python train.py --head_dim=128 --norm_eps=1e-06 --init_std_qkv=0.0223 --beta2=0.98 --grad_clip=2.0 --schedule="wsd" --doc_mask=true --z_loss=0.0001
Each number is 128 + 24 x the weight over its row's rms, rounded and kept within 0 to 255. Layers, rows and columns count from 0. Numbers have three digits each. The size before them is the row's rms in percent of the matrix's.

# down: layer 7 MLP down (transposed), 3072x768, rms 0.0238, rows 1615-1646, columns 672-767
# up: layer 7 MLP up, 3072x768, rms 0.0308, rows 1616-1647, columns 672-767
down1615 112:115143151088112106122134113127132119127151149152107132141103133123132124118107150094113146096151103085124122149136101117119131128146106122111108130143124145109145102125191180161117130108124140136063119132086112141140132154149107102148154131149109151147149146137125157113133104111135102098
up1616 094:143099102122057140123080105151130142121159110121067151126145085130130130142085139100123130137141152153123105107133146141136092117133152144117155159090127152097136116131132181124158127170143096151180162139169148178117096193185119125165158153119119122134161123109129172133123142153129166118
down1616 095:124143142129158111064148130098170139140124116151102087116101158148099145130073155137125136103066132116106117101147086109158129172101103148133061119116094121126156122141131124113108103164145195097137167118132127110136124149123141123121121119139176105089073158080076163132127103098164148140
up1617 101:136173141099127145135118090179114117133150127148129160151138066126138156108132150128133074124097116140142110171084108130108155142083123101108110146104131121130124095161114130137149129156149125155140146144117135182084131102135113120138126144157094132104166135134113113163168154092112119105
down1617 096:118112114141151111163133131120102137121135179105081135136156149090125138147120134158186136122134108067135120117173138069178135118152142125077122120136085145104105101106134147114145090125136110122097134155104115153137106129111164134125139105122101122093177107132115178140152135129143150128
up1618 098:118136123164122144183128166163153127126149155144118102103096114128099122074141106131141105110110127081159134152141127161136157112128139127158096119154146140124101100129154150082078155139129121078140139081144155128112126114114125142146085195142092105123102121126114129134117116129162108102
down1618 095:134123127129137155118122108107116126152155143118141114141128137125105148147141144074128126090106130099101125157136115159170090190175161130160142106143166154140155050127142129179156127144174126096089142166129129131098123151115137138087146123147165114144119128161169141145136134095131145086
up1619 101:158142152089126128111132120122170092117153118144183132113135145124165086111139113120117139126148103132146174127156103116084140109133129116133178098153106125138091081125126125073167127164161111141142126133079148158091148124111076098128084103121112151145166101128104145153147152158177114148
down1619 099:125150108139139126167122106111123108132134131103150145142150143128132157142158148124140156161119129156122155131117164154142132146112135179130111118136100152153124138102156098070118139161120136120119131120136115174152115123125096093147086105106140097119121130151089158179082113133115136144
up1620 083:154124148112123140127109131160126119146137086156097131116117158142148142119161115135138144145171126123149144112159133133093117113094150180099151112111140157176142140156127134158135110158096129114184131094125153131126122078189123176195110109177106121122098142086088104142130114120154151153
down1620 076:124129103141133119164096143067112127144146129111158126105138122125144141126088151105162163131110126141128102116104110104138135150153135120129107113142149128091107114086123093127103117089134151110124152149107115134126121122123141105068121149098159160135120099179128088095127113124120129134
up1621 103:150135148106099127159099133150150127125113092131131107153118157112141143128125093083161147102122134112126102158104122144119145137118100136129158088171125096110117074149119158160151148133178091124126106115112091139126125188093029118122140153136134158176143120104141180110112144145072170127
down1621 101:132113133127110127117127151159139140140142152098106151145088156121135099112167113172076112162131124161139123163102114132124132121130101119136101130139160134127135118138142129118142137121090102146132107133148107118132107107123111082157128128112097123112166126118108086141119133088117111068
up1622 102:118128164104119121148122109106102102151148125134132143120123094131114123179125114135164146139112127123114136126129149156145110093113114137131118140082120106142166065142150119108113128108101133129102123157118143107126133146121122096112131121126136109149125112127125148167101136134145143123
down1622 104:147106080158125143149110115118100121091142131113138148143143166139159151127139148128105122111145152139114121128144141120154168131141172111151116102173094162082168129160114150170126120100102135112127110093116163115159132137134136116105110077145123118105153100128129161084098178091102143127
up1623 100:111144132146125131172143169145153119101125155127113066146103143107097120096128131102088128162045115103109109130106129130162125114157111115137101135133064100105089096129113180119155134127119120139137150143105120113086143140114151144134153124155113127120167138137110109122154138102148140117
down1623 101:170085135130131095108100101124124151115148096133134134104125175179158157175134155141120101110159162132131122100132123150147130151118141103114133121100155134145122143151161083125151132147153140155140123118123156149120143134154091160122141100155142113127129115168115138142093120148098118169
up1624 090:152137112115099113092143097147175126104138141138138146105151106127098133105143113121191133111126127139122106120145146124115142136130132151104137121121149109127157114082099112084154116149113098133149115125135154180115145127143106132167159123171139122103139133113115143140144121145157161148
down1624 088:102082172134181158115092119155107102125103102114132110141141099146137090097141116096104106144138104080135110119106119110116069119132104134120154112116099134145138158154111139144105169150135179132152151151122143101083143154148154139128136185130136176155152196144159130143137123096137141135
up1625 107:122129153129143172160136089124136133156127115122153062127107119079129095133107096121149151096106120109079148114182118149123157157142139118133103076125099081109159133119114115136123095106123112126155132132163104194088143162080106151110141131127110142087183127170130140149163148093132152140
down1625 108:145122111102111099082112134149091109112145153105117129141138077141129153178136114078147152156160137167143124138157139082133114144143132141132110163146159151141078055120086108090134173138146181166132099142146169126135110142160112122111132132134186140144143104119121152114110117102121072099
up1626 093:104109119122135087136085131111134093153118062100137106137113150126149139133103122115124117125133073156126114116133119142084143127120127088159115163101118115125140147097128097132104132191132125112159130093101172086105137103189133111115142085135134090115161113040170153109123095120187150143
down1626 092:112116125146163156122165171159128137106165134126157154157109150120154137119134113190147125099104133100133154155133150163112118157151116122098135106162116140149116135126165158121164147133151132102127113128158129141053137137103156148152167140122168133105145130091149157132121125128122133125
up1627 099:133118131128164151127113135119176145139105113139116129161090092170091113106140128119118138161123169136156086087147147147165146106136150112150154101099121082109105112146093146073134084113123094141133124116102105151138141122082094127186137134141115120122110139098100149134120131136131150160
down1627 100:147108121108115138106130133148121148131126096138114126113133133143182103139103117078076139066125187126137142092117125151150113107147097140122121115161115132120137133119172152119135133127171136151144112113120175145177112150088115111111109133137102151149144085135110106125110131183098104105
up1628 103:097160113126153107138128169114135140155150137143150078128139126131175164107107186108128089136156132126145160119137149111129142102162125087126085114146127130128135072148127170137160121110091104101150155151105122114085144141126098130124106126136111113122136115128074142148132159115165162115
down1628 099:118140119125088104142130124169113086118122104093105132089118097140095135154138119122141163184153137146120097143099113117148128169101132152135133147116133122099154155098125108108178139149099148145137150112142147119165149122145115140120142146112095100110150141099119166126122126122159149144
up1629 096:161097088145112116129170096100176157119126118122117142114120134132152114149101131113131111111145149120163135121120106165119138119163170160112166134128164139141128134137163087107121138064144114161203168125115107142108143121144123134126162128137159150156076123092093139149128127117146114129
down1629 099:102173189158158109111101101121121098151087174137121131103092132110110111132134136149138129145125106163110109099091129122142160154087095133142106141066122124156095169160099143145080118142142152107073119113091113091106143146137164134099132118089123179099077126138146073070142146104141147122
up1630 099:111098123097165106124105172128125137152113076098112083096110107132100110097144114122116140103102150103108178156107112119155155081082120162158172108124144105107098132139154084122157133137124128107127098161131112106099154128126121123150093158113110112169122148092140174106137141136141130135
down1630 104:174134132131128143140129109171130117116104128121109104118164134133125133101145150130136154125118118135137110115094164146161152132112118103118100111103123192143149064125118139125211091151166170108108128118162137130133145127148144185156109119100144134107149069145163166153140101133135105095
up1631 106:159095099134110084118137122133116145155132128115198125172130144143168120117130122109137114141140112110122109148077122155129118075097146124171128127046143138095106072150123150099112117131131109139107121132157142113114148118137129111154134153142141119121135118120134119090080142129136164145
down1631 102:130136152077105112164124130152151132125136166143168119111119115102122103164105141115140147121170142126136111119142109078094170148112122143139095134125103182170110064177105116110144134116141093103097136115109098106142155147144157118137094138130139073128156153130140108126088112131120121127
up1632 080:111100113210147160133133100110116098114129115139108145112113107170141137151115171112123095132103169117122127164095124100141111103101141099136137159104092123104119109191142136123132134111148146131182076143162111173109100144095151114138151108123114140089131124159121137109155176134114149140
down1632 083:117115161126107129086144143159130136145167155124140133155117120172119161088114153147142136146135172128110082126092113077120123129111096113177167116101136128120128118168045085140112117105140114163119124146141130151129135106123119097084153121093128107110133162141130132118116135106086151136
up1633 092:089136130129108107143137132140142136118137129211128146132150149121145100122142163141116123137149132103113125145120135139096157163158165129131158154135141139126148143141151128123139152119102120143105157134131090159141088130096074141133123131118134147097155109115103118150115164118122142129
down1633 092:138139108079152137120136113094114119137140112119113115121109147134092153090147119170119170124136142147155157129131083132129128174078123151125155141150103133147143134122144125119098127148158113095071148143084148094144138120149128109148134092079129118138160062148146107149135127146118145169
up1634 095:125135123182125091094148111107086071151156104098103130097077119112114181113126145113127108159123126158138112161148114164154167121102134137128129116089204128121166166143162127109120160121113143127135088129093153129147131136102116125148143102138118132110136130134116134119134113113151173114
down1634 094:113154129121149152168153168171183143144152139141169101128138096107146139138113140140138136101118031137123118108130125089091127145157133161133102166153071134150079144130124152105123122144130091158146103128154109142123140138151105165114129123127158121140163124134096137154140124131126110163
up1635 096:157118146126176170147146106104125169131110112144119116130122137144109102111152172132113103137144132117082116115040134145201107083135085163163085083094146160090135093106127112125102143111149168151081133091125102140112146123124156129136149126144170138138106135127115104099083134119125200094
down1635 097:144149096143098126124127143101130084133100153128093110125117134096129137125146127108201160080142100110077112135137117121104153187115168094129129156129133102133146148107141118106109117085174087135146138113087137118103142201147121154108098108117115113132147130148119118160133155137158136161
up1636 105:138113118150121132125147138148142122112106145178128131145079145097127115106159111089131152142099135159171108106118136149119162113147094131134146125043154125128144085134155167138132159164125118121158113077168125111131158151131085126138080120140069102114135131106091101115110143096161150145
down1636 096:114135144155113155139117081143099137118145139094111143111152110108096171122105136113127120123143134146162129139143138131110101158138172131120139112169084094153108135104128121142109076089112140131171116109138106139112138147150149167112141161142123145139169118193111066139150157139155145172
up1637 087:137127087125093125135182086105105099110148129156136131162094137134100090144193146106168141098139108117143120143137106091151122167153152149103114149123138145137104115148142181118140116113155138108132146119174078130066171140110099139143173105135131147107146106092091128159158133160149160128
down1637 091:133150110094114125139153131124162113085102080111140098157111145129118130119120147122164174116134162135117125109140127148166118154144115134171115117118121099154093168135136111113092128149143104186108185099125155125182092156126110122142109135124106112105139145130153165105107137112142103137
up1638 105:170086117118082095131148105134134138144174150161119124119123086133099154139148156121120128103129144075082166149107104104148138123151112133102088140118168124096111070112124133128143120144124103123134120120104142134158148169157157124177097152122095093140156142174141155163136143162130200123
down1638 105:110130129118142118117098111140112131085162094143109159125122104144053162088134155188137154098099065141097144120119091093153139143154156170113125119122133145132136132131130159144124137136138209144112135144159155124148118098151163128145132149109186117124125109123160131120157154099126125132
up1639 086:099154131127078103133152157090126137105144090104151136127127073138137135150143101165167137130146096101084164140151072148102154123126117123166098145122165123201072137144100157130128122089115099114133125103112119115129136205134135163155137124101109196141122124136120143126124153156150115165
down1639 085:128075118151146131144114115163164137151121114151125098131130183143147161092144127122116120142137169130160126113094159126153108138116081093133155099127107110096145150138136110114097115152152169153147181125107131133084145088160140121153149136128153126119122117116128093189129147113141146086
up1640 102:123125142150075132124110088094096123129144119149126157171158150107116139115142154144145126169129075137083138116094127106096171105087123128108140141099167129129101130157124132128132144178128114153137096109118104123102132181157107146152115130143126123160103123132113170089112143087142142146
down1640 108:119114099122140154145102131129109145109137108105072169129064110129139107105120115159137134099136133120144147115160155111118099143133083126117180129099118122107166115134141143148159120157116143122144103132154119130145144111119136164131129167148175129163116108089119119118168087134123133114
up1641 082:133138137142136141132098132164124119122111142112179154130133094139132112158131148128168125105094150122154109149145164072112117112097146146140107136130162130136126080173088155085106165109161126112124175130147125200113094128126182124147131116109133112095113129163104118136156135121138170161
down1641 088:160119131105146151104143174134165141109185133077152125103124127147148159085091156132131130125076139144122149092109118093146136135133115123174187170127132135125135148130123114132128111094144082121088147102155134118126119139164135130101132131137105115134130121113100157138130104132091144129
up1642 107:129129112159140086110138114127157096103097135210156139146097131139137128110115110128119087106098113116164136113169147104121126126168125134128130080179128145142142137099172132121078141163129126110127139142106158155110149110174086131138133151154110088116158123118126124145130122143119140142
down1642 098:116104120057159134144134115117116145132156108098120126162101118125101157143139113088201146135112129074077173136108125103116123125116117083098100132126142097137160138145124130122167128115133146126170116146113130139140129147112115141171145117137103096183149144150140084127138097128122116144
up1643 095:126136111124122158155087124091139130120142167127145154137107142139159139139084119112130146129124107139174150132105112110163114122121143141159114140148186167139117125125160109123124121091113133204131119136143140159126121080124114121106153118134121082107136109143134162140136101123107123169
down1643 103:121129129090141156134145126147119137188114110160118118141120106129113120108125114172125080094158121138098113077117093162130080129141125116133124118138130113102160139145155110138136124110154104119119132155108142115117146196106131143142157096148146162125151169132128106138123137156163144117
up1644 082:111138074157118148123139115145136136128132130122115135139149108127107156124097140121127121147086121125146111141108130146111163167139159162057099154153110117120123091197169136118164126161139120121127071163133128132110096138125186158135145161121133079133139099128105121120145147143169129139
down1644 084:129159144125135102153141148127139100110101130135132098137088144123127097104112119144131128144123144141145103128150109138097122128148094123136179141118121121173155147163090085120115116068116089165097109133136140131140150130103104161111129111166120126140104130165104214150136090137074135072
up1645 097:135068143119115164152121117139111136130149120130102069114134098156111120122130119110150110139118102157061120120146122103159102064077113151088147115116151104156118149118166176133149134084084086165112129149111107119120147112125160107130137120145129142175119089128093171117163140101120171132
down1645 096:164117126084125123085131151110104091146109101152123152119149129193113096112143106155182200134127080112151104119156172131118126097137110129106113102092108142154125124145162145167123089132145138124121113096165125143107134155121104153102118165111138152084125103101117123111087137119118120114
up1646 103:104118140162095088133160109141126127128147162140157151148066148169111141140102178125110117153090078113128086141094121134142167082099084160118172135144133085127108108175111092105119128157145139122138081140162149129074138126061137124111133132151082124101118140114136181128163166108131155088
down1646 102:159172116133186152136163129127115115129101114137127128135135122118116125109161161155101138104125097130106108124087140099096144136126170120130158121135128121144114126156119095126068091106162109172110139124109096131146146128164120141120116129133163111091089112140099172092139185160131141108
up1647 097:146132107164152157121115100081142130145126122121092114127095098115100130120104096147148107147114099088129122108158099175128088105139147082142145106166148167099136171103130096114129107146080097120150136118085138176145131146142122119107125112145123134127145090089166126166110123099134125125